config.yaml
n_layer: 13
activation: "swiglu"
rope_fraction: 1.0
qk_norm: false
init_std_up: 0.0734
decay_fraction: 0.562
Each number is 50 + 12 x the weight over its row's rms, rounded and kept within 0 to 99. Layers, rows and columns count from 0. The size before them is the row's rms in percent of the matrix's.

# up: layer 7 MLP up, 128x64, rms 0.368, rows 109-127, columns 0-63
# down: layer 7 MLP down (transposed), 128x64, rms 0.234, rows 109-127, columns 0-63
# gate: layer 7 MLP gate, 128x64, rms 0.386, rows 110-127, columns 0-63
up109 102:57 62 47 38 59 43 41 63 50 19 53 40 60 31 41 49 39 56 41 69 54 59 41 41 70 72 60 38 33 61 41 45 56 55 58 61 44 46 41 42 53 50 51 39 59 42 37 39 23 62 60 49 69 58 46 72 53 32 37 33 59 37 42 70
down109 098:63 33 49 53 61 60 60 50 29 42 55 65 58 63 52 65 70 62 46 68 53 50 44 49 28 54 55 61 52 57 62 43 45 39 37 54 47 59 32 45 51 61 45 59 28 32 52 30 39 67 53 45 60 55 40 46 52 17 62 39 50 51 22 32
gate110 076:51 64 59 40 41 56 34 51 53 52 64 55 54 31 54 56 65 53 62 60 58 30 46 42 64 70 61 31 65 63 46 55 55 63 72 61 62 62 63 46 50 35 47 39 57 62 41 47 43 87 49 68 41 52 49 34 31 42 43 37 64 37 42 67
up110 082:38 41 37 43 17 44 29 39 48 46 44 31 73 55 76 60 43 52 58 44 42 57 13 48 68 65 43 52 43 37 49 58 63 59 41 55 61 54 54 49 62 42 48 31 43 47 46 58 65 67 55 54 41 53 59 57 43 57 53 55 61 43 66 66
down110 093:39 61 50 52 59 43 50 27 51 41 46 54 58 57 54 33 24 47 55 40 76 65 35 59 34 56 46 61 39 46 37 53 43 26 71 39 54 42 39 34 57 69 50 65 43 36 29 59 36 66 49 52 44 39 53 62 54 69 76 50 44 56 51 47
gate111 103:48 42 51 61 33 52 63 55 50 49 37 30 53 40 69 47 52 77 47 48 50 84 37 51 33 54 47 43 65 68 37 42 56 48 47 39 56 27 37 52 48 29 51 43 29 70 47 48 60 57 45 68 34 66 46 49 34 40 48 61 67 43 38 57
up111 111:44 47 51 44 59 52 41 78 42 54 53 53 43 36 35 67 59 72 30 78 63 30 45 64 47 29 52 45 54 56 49 64 58 39 52 61 60 73 45 60 44 46 41 42 46 18 61 39 37 45 52 30 58 49 58 52 59 52 43 36 50 68 52 46
down111 102:28 48 64 31 42 45 41 60 60 27 39 57 38 63 57 50 62 24 54 66 37 60 65 43 74 58 53 55 34 37 66 47 58 63 43 47 44 47 43 55 56 58 46 68 42 65 51 40 54 43 53 53 43 45 38 33 44 17 49 39 69 42 42 61
gate112 098:64 42 43 51 53 39 44 46 39 30 53 43 57 39 52 77 58 22 49 72 56 32 39 54 51 39 23 36 41 56 60 35 50 60 68 34 44 30 49 40 42 59 43 46 51 25 48 30 60 54 47 57 64 39 50 45 38 42 56 48 68 50 56 32
up112 100:47 42 42 48 48 65 65 42 48 38 55 38 38 55 42 53 42 75 52 34 45 52 55 38 34 72 51 50 60 59 33 87 55 50 26 53 24 42 63 48 61 29 62 46 54 74 43 52 60 56 36 51 47 34 40 47 38 59 55 50 40 61 44 65
down112 089:50 66 51 48 44 55 43 44 62 67 34 49 39 38 49 60 33 22 54 45 44 38 46 27 51 20 53 47 46 34 53 56 56 53 46 47 52 49 38 61 38 64 53 40 46 64 56 28 43 50 62 37 40 66 49 47 50 56 48 64 59 19 17 62
gate113 096:59 52 62 33 51 56 39 42 42 57 64 59 59 32 25 33 55 32 61 48 39 47 77 47 28 46 61 40 58 67 49 63 41 48 47 41 68 39 45 27 60 48 56 52 66 45 35 50 43 53 50 67 65 52 77 44 63 45 39 60 35 30 41 51
up113 098:50 47 58 63 34 53 60 31 70 43 49 50 42 69 74 56 60 41 58 35 51 41 48 34 75 54 28 39 73 49 51 39 70 55 54 51 79 55 43 59 36 35 31 53 59 64 40 58 58 45 34 70 55 57 58 48 56 34 47 40 54 51 52 44
down113 101:37 64 30 59 33 39 63 54 42 63 45 65 77 39 49 34 59 55 73 30 57 43 55 40 46 42 46 43 58 33 55 39 43 56 41 48 53 62 42 41 40 72 64 45 53 72 31 47 46 35 38 63 46 47 68 66 60 43 55 56 33 56 32 47
gate114 101:62 50 57 87 40 70 44 29 43 46 29 34 46 36 37 65 42 37 55 38 44 49 34 57 58 48 48 45 30 59 44 39 36 79 46 45 57 30 55 39 40 41 49 50 62 61 61 59 62 53 39 51 60 48 39 46 43 49 41 43 71 61 63 44
up114 101:69 54 22 56 60 57 68 49 56 38 34 55 54 33 62 69 41 67 43 40 41 58 39 61 48 66 52 42 40 56 51 43 69 68 36 43 49 36 57 50 56 39 71 33 23 52 47 51 68 43 60 58 54 61 56 57 41 28 35 50 51 69 54 60
down114 101:43 66 63 35 53 35 59 46 31 41 50 50 52 62 52 52 36 40 70 42 34 78 37 36 51 53 48 49 62 40 49 52 47 44 64 67 61 40 28 44 63 50 48 62 88 57 46 59 36 57 50 32 61 51 60 43 48 69 47 56 50 23 47 41
gate115 113:68 44 65 48 43 60 44 40 61 44 77 50 59 80 42 34 71 45 42 42 46 64 28 49 45 45 40 36 40 54 48 28 45 56 45 59 55 58 36 47 52 40 57 37 42 82 37 34 58 67 41 46 67 48 54 56 46 29 51 45 50 65 40 56
up115 103:62 41 57 67 55 49 59 65 64 51 45 51 41 39 41 51 54 54 55 61 59 54 54 24 59 56 16 38 49 48 51 50 66 49 58 52 53 71 52 58 52 55 64 42 92 41 62 52 71 57 61 32 67 60 37 43 48 65 56 49 34 59 62 53
down115 103:60 65 22 37 58 45 59 56 38 50 49 58 56 51 49 81 45 52 67 64 44 51 57 68 61 25 67 45 62 47 48 78 58 76 46 43 35 43 55 55 35 49 28 48 43 45 43 62 32 40 59 44 49 50 48 42 28 44 37 60 49 54 60 55
gate116 107:55 41 58 47 69 39 43 40 37 43 55 59 72 59 42 41 47 38 27 46 61 34 46 41 78 64 36 51 60 60 48 48 53 49 49 40 54 35 45 55 33 52 58 48 51 35 56 46 77 35 64 49 41 34 36 33 47 64 23 70 49 69 53 40
up116 109:58 63 55 64 35 39 61 55 45 20 24 53 43 58 64 71 42 52 30 56 49 46 61 48 55 45 48 46 53 47 35 26 65 48 45 58 82 30 47 63 58 42 51 45 50 59 41 37 54 54 56 52 44 51 48 52 66 60 61 59 54 19 60 33
down116 100:40 58 51 45 68 56 17 55 51 71 68 52 51 49 61 48 58 40 31 37 47 49 47 88 64 51 47 19 67 55 37 50 69 62 47 50 43 43 56 55 33 59 35 50 60 33 53 45 57 50 49 50 56 32 51 65 43 45 46 55 62 57 36 53
gate117 094:79 47 42 44 42 53 52 34 58 67 54 57 52 73 48 40 40 54 41 35 58 45 24 63 60 29 57 57 32 58 61 40 43 48 51 52 39 49 54 51 62 46 40 48 44 46 51 49 57 34 82 37 41 56 44 76 72 58 39 50 70 52 54 32
up117 094:48 43 78 32 48 53 60 51 77 63 49 46 60 48 48 43 38 49 32 50 49 54 56 58 51 44 53 41 52 17 73 50 68 43 34 66 59 41 30 50 62 68 46 23 37 43 49 46 49 48 41 69 56 62 44 62 51 35 59 51 42 54 60 65
down117 097:64 41 48 68 35 41 50 44 37 44 49 58 46 45 48 58 50 72 42 45 78 58 32 29 57 39 45 43 48 47 62 26 54 53 39 41 46 46 71 67 55 56 30 26 47 35 68 46 45 71 61 67 49 54 43 66 45 62 37 44 43 52 72 58
gate118 103:56 38 86 49 32 49 47 60 41 69 41 45 44 38 57 51 28 60 33 41 45 50 43 47 42 52 60 61 67 44 53 60 59 57 58 54 47 45 32 68 64 41 40 67 29 53 43 33 43 35 66 74 44 46 59 40 56 41 25 54 64 38 51 45
up118 099:61 34 37 43 38 42 64 30 68 40 48 60 48 33 55 57 51 44 56 37 38 53 51 71 40 37 52 31 35 47 40 51 53 62 32 56 48 20 61 54 36 52 60 53 64 49 38 65 68 62 52 56 44 44 63 43 38 45 53 33 23 76 56 51
down118 093:53 41 53 36 54 58 37 47 80 63 65 48 67 50 39 63 77 49 52 39 39 46 49 35 55 45 46 41 61 68 50 57 51 72 65 54 39 66 23 42 55 54 29 37 50 54 64 61 62 60 71 58 51 60 40 46 48 53 56 64 37 69 40 61
gate119 097:39 25 53 13 60 53 74 43 63 50 42 59 63 67 60 47 58 34 30 44 56 54 61 41 29 47 41 51 34 52 48 43 52 56 44 47 47 69 51 54 62 44 53 44 60 57 49 63 56 65 45 73 38 52 55 39 49 62 52 46 84 35 51 47
up119 098:35 52 48 46 76 76 55 43 71 59 47 52 39 56 58 62 39 59 28 65 47 44 44 38 48 62 67 59 49 56 54 64 52 55 43 46 44 60 47 55 79 45 51 46 46 51 66 31 51 77 20 38 60 60 68 65 53 49 38 52 57 57 61 46
down119 101:44 37 42 47 85 49 53 38 69 50 54 34 67 56 64 55 61 32 33 40 56 59 56 35 53 55 53 36 35 44 24 38 58 51 50 27 37 54 17 42 64 59 58 48 51 48 42 65 52 62 36 56 38 31 44 45 61 53 48 47 58 43 41 56
gate120 089:49 75 51 55 52 36 34 56 41 63 49 49 51 45 46 49 36 45 50 43 41 57 42 57 54 62 63 59 57 48 43 50 58 53 53 43 56 59 64 49 14 65 56 35 45 59 46 49 42 43 45 65 47 41 37 62 48 63 15 47 28 16 68 67
up120 101:44 48 44 60 29 60 54 50 28 28 72 66 59 68 61 65 40 38 42 55 41 46 40 64 61 66 61 45 39 56 33 46 33 46 57 80 52 44 41 38 52 55 56 40 61 70 50 54 49 48 41 32 52 46 51 16 37 45 51 64 48 58 51 58
down120 099:66 59 51 49 37 62 33 44 52 43 38 54 29 56 48 58 43 38 53 64 45 60 51 60 61 87 45 83 45 44 39 43 51 27 57 52 60 48 49 49 35 51 46 67 43 55 37 40 69 57 39 35 42 43 41 53 37 41 31 32 39 45 37 67
gate121 087:75 61 49 45 51 52 66 64 47 59 66 64 60 38 37 69 31 49 41 58 42 44 52 71 67 38 65 59 68 60 58 51 62 87 52 36 59 60 61 59 46 35 69 65 45 39 54 49 47 61 53 57 45 53 59 41 43 51 58 66 54 70 52 61
up121 107:66 62 64 52 58 28 47 74 53 40 60 48 58 55 54 58 18 40 39 52 50 65 39 54 56 45 59 64 56 42 62 53 55 77 54 70 57 56 72 69 49 54 50 61 55 51 36 56 54 70 54 46 40 54 53 64 58 35 58 68 56 38 78 45
down121 106:58 51 40 35 33 33 51 58 55 52 55 47 55 75 46 53 52 73 36 62 57 60 48 53 56 61 52 49 43 49 32 47 66 37 57 53 47 47 36 41 17 77 77 35 50 46 44 35 38 45 56 46 52 42 41 69 61 45 34 40 27 57 64 44
gate122 104:39 47 40 65 60 69 67 59 52 54 37 60 52 29 53 34 51 42 52 56 68 49 64 48 54 62 52 43 48 86 52 51 53 50 69 51 52 56 60 43 70 48 78 31 37 45 57 26 58 63 48 55 20 60 45 39 58 60 52 42 53 48 37 52
up122 094:48 47 36 53 52 44 49 47 47 54 41 47 62 41 42 52 26 36 68 48 58 60 51 65 59 80 55 59 38 63 52 44 58 71 42 48 52 45 58 62 31 63 62 47 62 61 48 54 74 53 59 33 58 59 28 23 23 55 45 64 34 45 64 60
down122 096:54 69 49 48 40 54 51 47 44 64 45 41 47 49 41 60 54 61 46 60 52 52 27 55 71 34 53 54 60 48 56 74 57 29 48 31 36 62 41 28 44 43 24 68 42 63 28 61 56 34 55 29 50 66 71 48 46 41 29 55 46 44 59 57
gate123 106:66 50 48 59 39 67 56 46 64 73 38 70 49 43 61 56 58 63 50 44 56 58 37 56 70 44 38 40 69 65 45 36 48 64 37 71 44 63 51 46 41 44 66 68 75 43 44 45 51 50 64 50 61 39 72 61 30 51 39 36 49 62 71 53
up123 112:58 42 60 47 53 42 33 38 41 62 45 27 61 32 39 48 43 54 67 49 38 45 40 48 69 58 35 44 62 69 66 33 51 22 57 44 43 38 44 67 55 69 43 62 42 35 49 52 43 48 52 25 36 62 54 24 54 37 48 42 50 53 29 43
down123 115:40 61 34 45 46 49 49 52 69 38 43 50 37 46 44 34 62 36 62 48 38 60 32 62 34 44 54 43 21 49 30 39 51 49 46 69 37 60 34 44 39 56 73 58 37 67 48 43 65 39 42 38 61 48 56 24 49 72 28 40 42 55 48 47
gate124 102:67 50 56 39 45 39 48 44 57 32 44 48 58 79 61 59 40 44 51 51 45 44 47 44 63 41 32 68 21 34 48 50 47 68 63 67 70 55 35 38 43 53 36 30 45 47 64 30 70 47 44 51 56 51 53 43 44 67 42 52 60 48 74 70
up124 090:49 56 39 30 57 56 55 42 60 34 44 51 50 70 58 37 41 54 55 57 72 29 60 61 63 27 42 18 48 48 47 52 42 46 61 49 74 74 51 44 56 36 48 42 54 41 50 40 62 27 58 45 40 58 42 36 49 74 30 44 58 37 51 53
down124 089:44 49 72 56 47 42 49 27 66 31 48 51 32 65 81 40 42 60 50 40 49 59 37 42 43 41 55 42 42 49 45 46 35 63 39 46 70 49 43 79 46 54 58 69 54 61 41 59 66 59 43 46 65 24 53 30 48 41 51 50 46 37 57 65
gate125 096:30 54 56 62 63 59 63 17 51 45 43 44 66 61 53 60 36 66 35 60 39 49 55 31 35 65 31 43 64 45 46 52 59 47 63 68 46 57 50 53 59 30 39 40 56 48 53 35 52 31 31 70 45 67 52 38 58 27 50 51 35 40 47 50
up125 097:35 43 69 56 53 56 62 63 65 49 45 51 36 68 42 49 47 51 44 46 37 71 33 71 33 46 39 51 75 40 55 36 37 26 67 56 48 58 55 53 45 54 57 55 40 40 33 49 45 49 35 56 30 51 30 38 34 52 43 45 76 59 70 46
down125 100:38 39 60 60 37 61 48 62 61 64 50 65 69 59 49 40 46 19 17 65 33 45 47 38 36 51 63 45 43 54 46 51 29 50 44 67 52 55 37 59 58 40 64 32 48 64 47 46 58 34 43 60 44 75 61 31 48 55 42 62 42 39 48 49
gate126 102:42 53 52 53 62 50 51 57 50 30 52 44 57 53 38 51 54 43 28 51 58 43 52 54 59 17 55 49 44 58 41 52 47 27 32 51 62 50 63 44 58 43 55 85 67 57 66 31 46 46 67 36 58 64 43 29 54 50 79 61 53 64 40 40
up126 096:50 39 41 43 37 58 58 71 26 58 23 29 43 53 41 58 62 66 40 24 47 63 60 68 36 50 56 55 42 53 67 33 56 57 30 48 39 45 59 56 41 51 46 64 51 59 44 65 49 69 36 45 26 49 54 47 56 36 57 64 36 60 63 50
down126 094:49 56 44 52 27 48 47 45 32 23 56 59 58 67 46 57 36 20 36 57 35 77 78 56 41 54 42 46 36 37 55 51 23 57 58 43 44 47 45 59 41 27 44 54 46 37 35 71 46 52 47 52 48 57 53 60 50 43 47 63 42 45 56 62
gate127 096:64 42 50 31 56 49 35 38 63 51 44 65 44 53 37 49 42 29 63 70 52 44 56 29 55 73 49 39 55 47 42 45 48 58 64 40 42 43 63 25 72 44 72 51 37 52 44 36 67 63 54 18 28 48 45 50 51 59 51 49 49 43 68 50
up127 103:67 54 40 46 48 72 67 37 41 46 45 46 57 64 31 60 46 56 50 40 36 65 51 33 56 46 28 73 39 53 42 48 41 65 49 45 51 71 41 49 45 38 38 20 34 46 33 42 78 55 54 30 39 39 44 34 63 46 51 40 52 63 50 44
down127 102:51 48 52 44 60 58 77 45 51 73 59 39 44 50 43 68 70 46 45 27 44 42 41 58 63 48 47 65 60 41 37 47 56 45 51 69 53 59 44 32 56 29 27 36 56 59 64 46 44 43 52 52 37 37 73 42 49 58 50 72 29 42 36 28